Part of a small language model's weights.
Size: width 96, 3 heads of 32, MLP 256 SwiGLU, vocabulary 2048.
Each number is 500 + 40 x the weight over its row's rms, rounded and kept within 0 to 999. Layers, rows and columns count from 0. Numbers have three digits each. The size before them is the row's rms in percent of the matrix's.

# layer 6 attention query, 96x96, rms 0.0946, rows 0-28, columns 0-47
080:553539444460603543444552454557478501509492498502516525490550487548516468515513508592502598461473512467592598515442508519518518443555489511493459
072:459482571487508462483489560467461476536518541471539487476389542442595504545532504414521473520480552499462491464528424501506443571444461518497517
090:486578507508508504508525552473523501556526534507537479526458541492529516515472471474563461526451500543454427477533385459494467578496478518460558
125:500607485523532476500514531448520536565473530566557446509534492462499525519469443464561499479475470550474427486554441434507439552520477476510561
096:610552468510447499447482491538527507490538444459408581547513474542523498443522488478450519536496557485552528526432532550473520513492477429474467
138:503573507497489429491524520451506528520493551529568482570569506472511520521487450459585472515439520537473432485573458460526481572523477483481554
099:491484533410521542469541508502516452435495502439474507532548504511518489557505454571440500466526496485558538508494442448540448408457526488501486
085:543591415519475511486436445477497526516499509544479489471507462537491503509445463578519515508478418523547477478495520503478462392534454448479566
060:492566534526462533514489477520531533431527538509430480488508533496503522465500522478546473562472483508489481499547416464478497537456497508473531
080:500465472496524535484578409581485478494510530498492486560567472562540501542495488521457588447526522490585591481513514483501532444515487502526477
089:480548514506564480505534542441481456517478530508537424526508548508548497576491424435548545518543535514470510433570438465507454583497475525544491
096:506478561470603447526521549475456492449507538479517487503549602421476461560503455423565517558511590499479506423505451524495461600498475511489499
094:500513481447517556464526492554521549498447490575558473511572453517418519532440556526548465509459499536530489524574480461456480534546446417549498
073:490444451491493537480498472486558474508463454462420550483469482471491529483579524508425459506525517495542557499471493530552471467461519482509471
089:512503433550560494475496484459496554507452534572485499520517472482500504610577455502592509544487489518524551430504509514518557490460507430532562
095:484487484541526516512501503506529527456487514539531458491534471503430431520491546551474521472447462540536480530505623525527576455506505510524456
086:475488510504481450509487490477509501502478455460495547438483476487436507483499522509499561533448552468485537507506533453484450522454519450475493
083:505488495564442528497463522494477525491434495584523488525508454418476513462387482444527490572425443477524480519495422569478523507424540537518571
091:578475505542482549547464612515537491469510523548581488473542603578470536498545493518527491460509494458504502563512511526476486501522444497478494
100:504489491491514476438508521455528415424449538508465537550489542452520409589526486479478516543504534517501527455529485513497544447455458519461496
092:486543467515494489488544514507534512455516509565481474449543532472484484400444444466564553523551414494483494465535510464431498546564479527465517
096:538493471494478452488495519493511556555456540530501477539473497538470522573454392538444466571505537514540487458491461534492442458555475451465507
091:433479469519428373458506512510449531456546431495501514420511497400525481502492584525516496508451493510519590495529511555455515435559521509471547
103:565501521494466549520457566414528560493466461548502529526540468495580487580478522581472499463571482474450503477538483431538508485477485454501525
088:498491520568521532500546538461481520562477479525456495548417524548460412484442446424501555485460550495435505488485498461450592500537523523548455
095:572538445422572433531496476491539513571506484510517472524455498420445460500540449493485449474469535548449455502517507488564488500466543473459564
105:543522465389551448426498523465489536491454506564524526524525456557418477492498489531494492497458484498565486510531536464427549464485540495490498
100:500519537513433586543593482482498527483471461456510510536527485483498556531521494555499508541454507473439488503486488556513490515555430432520526
098:481474550515486508521487549471491449479538515503381494517489477548524521482480442474491481434527582534482544529521492583458507490470504505500540
# layer 6 attention key, 96x96, rms 0.117, rows 0-27, columns 0-47
075:468509541479467458471511504464487476489582501511495518440445540451510548485527527444496437473493460493492500598540503485556494519411450519489515
069:519477512513471487505419513525452548494517531485507491497518519483550579458485498542558416530486542524467489452542584482497455468521538550479539
112:499496532489519479504419516510511510475465540460455534493426479492512518502477513482555411612464571533453494446520534500444449486492561501458548
137:449478493476510450527411506448494491534496544440482533477442502490515440486508512467561422566420604487478499441484529547477475558453466483440555
096:461525578520477518519494526487460478480533512535443495512551540445486557491516384528492541498542471565512485512563447481473448477511493521542522
087:505513489501461479485542454521534463519534397534467519534515473478527475452550492481412586504551438519507551518457500539526469495503568521483445
101:520478556515515473474469456456461540507454528516498456496548453495530499534481532478556508570515526546451459503511553447489462489514462478514598
087:489393554571537481485499503527542534492518439585525551524499481507450469467496528493500521532578495423503480568420472524493522508500488503522457
078:511536511466528488493449531482502505514587457474560513395451498499472467469519528547501478481522481466458479548511515556479508439423488493516495
081:507520519505526504476507567480505557510561447496542493442547536446521512475476507578503527504420420432510397546484465465475533503491524491555468
066:554567497478548556428554506527519483553462461544555538543509504470507573510495471505469563516581516518520482537517493403469512474501533481478501
096:500589562534498530484595522500523488491473475507508494476613505493452548569524469527485568500591480511467461499521422407498512481484466484494544
131:519480465506496431488433489499516498500489564427484489486442507526498442447541543475529417485434549536515507471471546518511471545522463515457546
222:508517533483498538483558445494555488488516412551488518508507504497509550505528498556407549459556446464542535502468495452540540495506534499525412
086:476492485502513456521445483480486476431497494399519535486443567483434458551476466516572478509422527476496463515511524461506479568499485571516575
085:574429472466522475502516512574478462492510439437476510492479533515538485415548528522483436391514482425468476459457532496402541539450516494463510
073:436486517555497584467471475534454505480521519477447400555482497554541512522529487507458424448508514530544556519415439522508531549552520551494439
074:523525535557529517537553479548561513514555530589475564478441546496463540504510442518494502483474495479469516501415451547428502513491480509483493
082:525517516503460498537570488498455513523466419520514436436645493395502514534539490459511512593447477497513498515537472473496564506514535554488530
095:453468599521442537464566497506425463483489512464511601525496535570497483549519495556447566508560524518475425528524466499470484504518443507530507
077:556494500551472422542486407510512438519491475559479504498538534568498525474483475479421479491507537475501573573479580580451478517464452451483471
075:505479523530498587468447468496487540448551418458516526457446486424467521613494527522488518483495546469487509437493472485496552512491552475468494
081:562556458472533474532452417466551515550525506524497494411463495514510477514560421530498494427590545506468425460485443454533476542461495525450443
089:495501479554442564536458504457548494540529476451467496434461501502512483476500478510444539449486525500469514526414578489447539508447557462501469
076:578505469522497529517439496520491493554526533432475512494515520518474541581460459527490463511425533470512569471509434462535534533528460452518537
084:494483526444584451468525571531564475464465489532443483495439553546530568514470432463493482525477506465508485509542468478503457584522485458556512
087:474558469623541471458436472537545495603509440526487499519480504497464469486505552428598483522461497444569486502471472487459416536506502508484562
084:507511510471480468491513524577487489526485578409490533417451508441503461515449570493556500529445506460485514453500533490455472520517576482376539